Each number is 500 + 50 x the weight over its row's rms, rounded and kept within 0 to 999. Layers, rows and columns count from 0. Numbers have three digits each. The size before them is the row's rms in percent of the matrix's.

# up: layer 5 MLP up, 768x192, rms 0.0833, rows 497-528, columns 0-95
# down: layer 5 MLP down (transposed), 768x192, rms 0.0758, rows 497-528, columns 0-95
up497 102:508414589467488471482532479568638470416515415587463529565485431462477573415470526482516500532589469493491449493480516465459554383511406423480469577466467570480583508523542414487468517550554447502538471511481554475632438498483464507465484554584453515480518535543493474499467475456356453446
down497 098:567610477568524602474530461513328562556496431505514442461447557506508366522544455549476541494410545512508559470496520568483467480493507607435459444525535494594486473491469588494541492467473517534531579407518475518388509502504429448569561462406541437530478494512557512496532485452526593499
up498 109:449464443516469496459537519614529484550513562533509401535520472580394456552502525500434467559496428515523449497494516495457365498490530419474375532605514546497538512487553622513500476505577494485486473464502554547452505505588440536474424634488452513542552472467483574382551577421582428461
down498 102:455527542489491452553501465430418499448539374498453552545505587403558470462473489458510485524501562442450554521486596467494565540518529504479573501451482470548417494537404495454433565545482571433529498531548551513539576444512525464459501384507557493481458487557458508517489461519509500446
up499 098:448458546474493499518468458533529442436519532458369549490518507510510479494464549507488567351487543503545494578509522429536466438576586503464445535583587456445585518472528517525504578547496579513421500503573585540478476507457486461471443434545447545511499503529581546493554502499517421580
down499 105:490507473559487465481583551496465579572450433532575468498486466473455465538544479496504510607520428510424552470446517588451500494428429465561513479446478636493421507492492488500481475459445421518576489509511500486533462546561474527560585515438539453497432500480462404424453506451497555422
up500 108:495499495580474505564441476477523551499602471400414562504489516584438527483553600453417507475549477562567418470495482518415527485535494463428601525541486482475556516512610453487472471452418521486576542533508464546422506422502456523443486520533627550466544554531556482571431546520528419458
down500 098:452488483485607539501541505509486521513482523599552422445465542502496605491507406497500454501490589424421476518512501478516513493419520515457399486492497437518467486491428516467482561543587529541464491437532573396624464519534507407486551571515382445529521526434517527498501472524477579498
up501 119:522568587501471530630464456570557421493542461540460551537537505491533469398497434514469529529627593430427568572445439485460533541457489450510448542593549482388533463529498455537449522551496562448524551395551510461426396516493447525465593498503379442527490513546540544466565534518462484467
down501 124:462488498530465454501491516553445483593453479432536462590555534467542503526553534545464509419447439510500396564389453458423460451443576614615570454459447358426460479569559434489502534502508428509533608530458556513515404485504439540497584528485447448507551526569523537500473518550487468532
up502 118:462502415496460513568546490497554417527550460563473494561526515550477469498497440398512563434572632428361511548454483523523466456415508442565549469534433504416633481503442460475341513602465488370499564523525490426511466484493503534505495447496437504486617502553519484420434468462513438472
down502 130:506418524500423488454524503485543490524516535439491445467474518465587499598514355445525561411466545510518463474463503431574494386549573494488436487488501457459573450605488466514385504475569613412491481483467543519486533498509543520486560471448539523548499517544506483502423477438511418516
up503 100:423545435510530520537448482460559433480432517405479598501456504453493531557531583521445499454523495505357580455485518375493474516536569533473431531487501520480515495583528476472520510500541532528487485498515502402464499580458429481487604450564556563479530499498536482431533489389507450598
down503 089:501473516497484474538458574543467500512512478595551428520508540521420470453545441511538548501569557468536382523472464675497496519554455478558473496508535443501541606396513415546376576528434485543508510405517514560519538445463645500403478521474457469504489438531429495520488501505489533491
up504 092:557486450456533439535441437529468466458562386508355468548408478542368381439557517450541495479455487522467399510481499467375481540530498545447498477509472495474475483448532438511520472445546480483545532442550526561564456503457474466500498556479520498534561493575573483536472516476519495548
down504 095:433530580550489489461553585429528564565477594480608523499568522482629543512492440516424538559602458482537607447570482446523527455456472519563477573522579528483554524559515549470472522521506475438509528559455549439426499460583482478487530474544488545482446445429437535512506500580483545411
up505 103:485448431476531426497542569550566488459474424391480555529512549460456431458525457476518489447448529440522516538460463472398477479470485508513462494604589494366555481538555566451535582536496484534541580501571547528389426485436478545475478485520500510495540430524557448553456538549558460471
down505 101:504468503553501506527534520467461445518503591516502562622559494422545547514556506513455429481649465576541434460431533504523482571468505471474546462407512534535498520517491475562520427563511533516524439517378416439584504433508491492548501520504561527508409524508484488457536456532506558632
up506 105:482460428511504501586549635458529468503459491534507521521481455549422465485482533338521600509491468458446523564512435493478490542529441499502465543491457513383514522506580488483424450503551470467477577479449556499433455448481524511504421493474526560459497566614429467480421541478538400528
down506 107:452533480443565553625540442482519488454540524558461461547496450448482519521513454538481446536486535479512419491554469590536467515465535479469476503496448540574453451484487548500496422490443511485557532658449542494542536441473489434448597675501444498522472434431501488500488527465499567531
up507 112:495588487542477512551435483571462431519490329539520442568499555584482524442486555429459548444585594486479499530496533425476454435616511462510448536478546524437512536397517511434405448424515563453515597495479545520488428540512482456491495570566552604519562565519501493479511548476554359576
down507 122:481546438589463508578507469446517476517397484488416550571494515555482510492469533525462511525514516530533474534467498573567402537509505556426487477459493509452519466495530482450517513564461493532468498561563450553527513376559512547549472494541447458369562615494534521496526518464407432520
up508 095:538510563481547533498440482455548479574589493470547630524537463422445557517514508542488513500511542461508504512470559527392460411479456492490466566472539508514564442508551498530432567525561559443571573508497505470546478470443495448458531503558540490541514479461504533540523473488552468459
down508 087:505480439514496412514523476557497555453482484543478344573421514568577475460453473492578484432508474551431524501444505468593544556518527560455488388523487511436424508511444547491554442466459437547450420547519448460460522512585504582543547502490481535499482499549502420443500543569468498600
up509 097:524534502551589508462512448485446411472569345527556504541488616449470466475526505522463470498449481500395469493496559421515440485531504522471512438503582553541480574588563545535482485424563523478519516549573574511410475488478431498509519492460507491629551492537484495483481470568614479482
down509 084:474490497473494512483477503496512595577423620481451550522572420513472536486497429478468477551548505454609554491418466560457480508438487477495473504470441432481514512413493488458535551535396490478510484474448372506482482541516506565462473502503516526416506503486476523481573547444461539504
up510 092:510522493491341442477464504550540442460539471392463385544445500486537546353469476554467476491511559500514589496516586494544467466532459506441387569502447567515545521486538517474530510536496541470565576474473471538499536577567473466528561457426437439583550516484451451539486493461486443496
down510 089:535502487510628508476487523513478549590508527608458605502552498506478430592562541386519551556501463484489449524487493551468542529497552492546551399498501431491463502475475527550506435486484449550452383477510581491508511397493463514434441487568534540463486469492566538459537585517470528511
up511 123:509537503483428514532585514539489444482467461451441547526459414554414505507500474538460512459592526530489559648488415475491483429528497434373483530555465583505480530444574500485445448526507506403557482349658555502535490509403501474501574465557456563496490508547490538487537526381493494545
down511 123:469514558564466504494468421466523480566473518436527603610472493481632433473536612422500541499474382527537408487428500588437544627469471451503483544467494522546510475508446483471579502460487474481433493484529448502485468547520490490533412481527566492379569478473538519453591438517513535521
up512 106:409445455593473507479608493610485494546433516479452411472570402536372533475565517524451448482489546462455570476507504547511347464615496541498462472515482479468466521534551503544492574549450427462477545457472545432569440519501449489472502471557433528570497521476452534499507560442515486567
down512 092:474562483538512415518460519411471535432542481502521602619448554522537522419436513431518581495541479626510464502524462431493604489411530489550565469550581632518554527486532510505548483471478409629530528579533485474359438486522458537544514566412573535518542462558568444482514546520513577491
up513 098:507549583528588471476522464612535464553468489442521463557574443503534448518503375535545465441457430445476478458406419500474522550536536433478478527518431547503499519584466494467616475473457575511515501404560640489515495476502503580500505484482533401492538461467577550498548484485529430525
down513 103:465515414510418504518500570479471487438612508540513507405461557494510540474506575521476495517598534616524465528598489561569483463545396588443465511430542488514536515373533546568397523506587421467497512633476425544515579504541558505507443530481459552521493483514464423462429561561457544533
up514 110:449519467530500570555554560559472467516471439513476470506426489536396569465517526479469524564628591469489531561480573492526436451590428469507454533456445466474533565444545511472495429485495454497560568508556626408528497498461446487448535429496552573501500521474559565430493577459598455458
down514 111:597486467461507521434465414492537535497442467456538496435518534446530514588517487472506533373474515544501359514518463511451528571472512498500495487538469505489487446522465372516558477508470536503557555490447436496460463486547407583620454506552487521517578569482476486562521459504494567600
up515 092:447531476546576514468579556480549519578493465486422448495514570575584456565504479399526481523607490513561538544508507503472504523375524420425580408517515523424480494464344475486500439437512517538564479510515514536434571419433480549523528524586428501465495491458486536423586516361505410510
down515 087:534482542447441504454385442463433507335509505497536563521474443442415540492446545503530524504417533492394494465526475526522502483520451551541478579477473487500637523489579530469540638502467479473505567489471547511573431597523510491543387464394515507561508508583481455559441485580452518600
up516 112:476563491525475507505538576605454573511435453487503536505428456477417553502557546464500563471536509554517490585466513492443396519548403506475477524500474508562529643479592516462458514463415382538487487463442484376463493470503496532484447547533530522479523501527493519531474546418525408549
down516 105:598471444603542551437436462422557402475483500464497393446580540600579493486477343484516437433500508532442485453512520468494509406527480508472431412515517426490529401548432549494483490502583541392514500557458485556610488411504458516541557523511487464540517557537524515535484468550549557548
up517 091:504383611548486470449545495449497463569450535452468427522510547496463563520463478584544499504519556436499530499465568503491455568477461418498518542462505573520450491462492572472479388505503614479484451512527477484545498541507535514462535462503469518585480478550436561519593541508461489512
down517 088:450606387464509518485438509589570531418519525571574565529491442535567494478487539390468536461471412572563501522427442480509526397607497562518468476510509438539520485544492484548541536534524391530552520437388494458444489431467470451540499512515495453430468525438503444551475476461518476475
up518 097:445530510454468585470574493498557465460520516441485334477473452467460520523512498465545465441553558574491581569507454519494409468575497505469535469523534525575512489479560482574556439487525535528495567502616556530509482481474518472470574569542366563538563482553562555424505540450551492515
down518 106:494535467549543371527372490559534541589529532532547614544417522471476493446470548523492514517494432453516412493497495469522645514451499470558448481545521497451500505487441531477507502499481441427495439440450443526515462545492407482487400424468541468452478512448494480564522457547460536488
up519 092:482391506476494543478457544493466431574506545609480468508528533467511480482498537471500511472527478591602568572456531542446571568606480473464579445530555647438545541477487545389463487522498483439488510490477493514462468386573520506498364416505480586448569538517509510505450433540566432403
down519 099:484601489492578464565569486533535572396474466355515561527466504496471596500507518549478487510455578354383430445547487501533442430424503475517434560453461386543530456473472458527534496531525478591505463486458515406523484587488513471487538542477484391578428475484487493471498526485435511559
up520 128:474468534556550517490519584521489447536518482442471510507468527494461503460577518551381544472540528474452537554507486540429526458515461455448484537512498559488545539492511488518385552522447493476503565531472507398443495378527496465394453421608481477467497520563460463415479501460552448515
down520 111:517504532524497573510499535513481524501516488496446482168453451557472570431488532513489574523475524507558499515788511469458506536495491486504481500512499468555466551487480480530493496505482518540460517500533430477506575494461690459471474455548486461560572466498473500467511444494542477538
up521 098:560495508517458519491570532433575505574442501428556356490417488537512446438565518459453476414491512552504504496501571464448486465519473529399480441550493535464583494491576398556493559545455455483543489532438477573471518526488497466442406477483454580479482561644476472350511567432442467532
down521 090:474504499448481534528496522617515467436610493489424483510583556554418489472462579605529528586505561375463509492505466532553448473547478533488566580444581519562425498462507505547509453369485497533485552501567535477509587423438443452501545535515490442594469477429487534560553416524478593508
up522 096:462506434468470517490402546397526514539521546484440477475468463463512516537450513483552508413536458549499546481454512512508540456500611564448536560556470479405503503460523531468401554579523506421625485538568471428525469511497482463482488492574543510473490527544547479462377478552497532456
down522 098:530541522479490477515485503566465495464539430523553519501511496586527508450519500486452465554499525451485476515490530501402467541427447472473424404501565509512557452520491449526555434438463547566455485442416494562452541516559606552520580516495505464509553494438424553480579538456562487545
up523 093:521531509501489473493465532598471425476489412474446537501464555584544566419481499504558509413515483577477578432493574477454450496563497460527514573484494497591448464492520597435391466468512572527556523550463534439528464553447490508413464531459403481464495593507606605450558485547568490479
down523 089:506524465484505564465485405399565550558492551531496453551514432422407489521506510547461528532480567428540530551415455516540550575440498488451550482487496496460510571500475393538594513461462437485460434535544449600498527439520499500558523536537503452538524445505386483538432544437462518509
up524 097:487539471507623526477532536477495484537409420526394594565553490489565519497406498457523587496574508443420435497494552578556420534409555505538547489517504564566505521441404465402474468526556493476584478476525525552492475497512509461557539473573495509409574428555430496354518519487501553462
down524 091:522478553455417435508488459477510507453620538505552416482479573539529456508557448528487454486474547526488599477426519424404485463541419495454442477468529403523461485430563460635433485549413508516448526525513535455524447533512541513451496531445516480575450531499561582596526474469534405572
up525 107:480487481529570503509473425499519560555514533488381653558533525482535472496508458533455459482524570503491466498485427573461460552617519533514465486509487413415551516516524465530485550554536581418532509516606490442463484521450437589425565401497513523462519512544533526592333533598618489486
down525 098:537515522450516453512458543503451465496584441546486423467481513470464439517563604472528499475550456433547576457622523524544430515466465489404548492483512569577434549456510534415432459525494415559576543497479510575525527535577481469587487530461510391513440500484503437475546503473487517518
up526 088:498518455557506503404498499540529557580448524487498466526489502481505518426470563485602509432478549531434434556526605567575472482487544515510470477374533547597498535462465464559473510466501448397487441550436451502466509447493442464509400481506522504512535460500417454529466481472538450498
down526 086:460484489494556496577484524477484417443547479480515505509510503486519501552538461522365476628543443541536588466420451458455491514537444472555564561604523426427538478530480516476522453537543493628510532425567549473493452526480491553445564493507495535552494557490556462421498538519512499536
up527 097:484509492560456547509525474496529519545490451441512593520574478587421554467542453439550514447484516494459587548518550528449485470560518435518565510535561408508599518505474432445433524420490474430559430529562527475535507470546499507442407496518504529608474415481567567585466513553558553543
down527 099:553476473446536399507476487512463524499456545568479431527447500448522508509512552555384481532557479422502436485434493438506536489466493528523397430433480587531439472532544553601550509603469566621422546463488485540498554442423494518572565485527513470453502570567487457425480494467466499467
up528 113:452503568554547552422553556526516458535499475445544523561494470560418542558467501518485481381609452494467551461438454513502441552558479517386542569456435533541524520522559520537449462450517465432547434430572605447567529517396519495460494516531513499469541512482545460501537551454572608570
down528 124:447526561571557482475486529483488418543626602528502441523477463468532462469476541522484555508515480568614490515438496464521517445448491512568586533444519577511478546454499371521567448619465440461497518521509528502534540530558521560581524493434477510423489453499535425460550547436476555537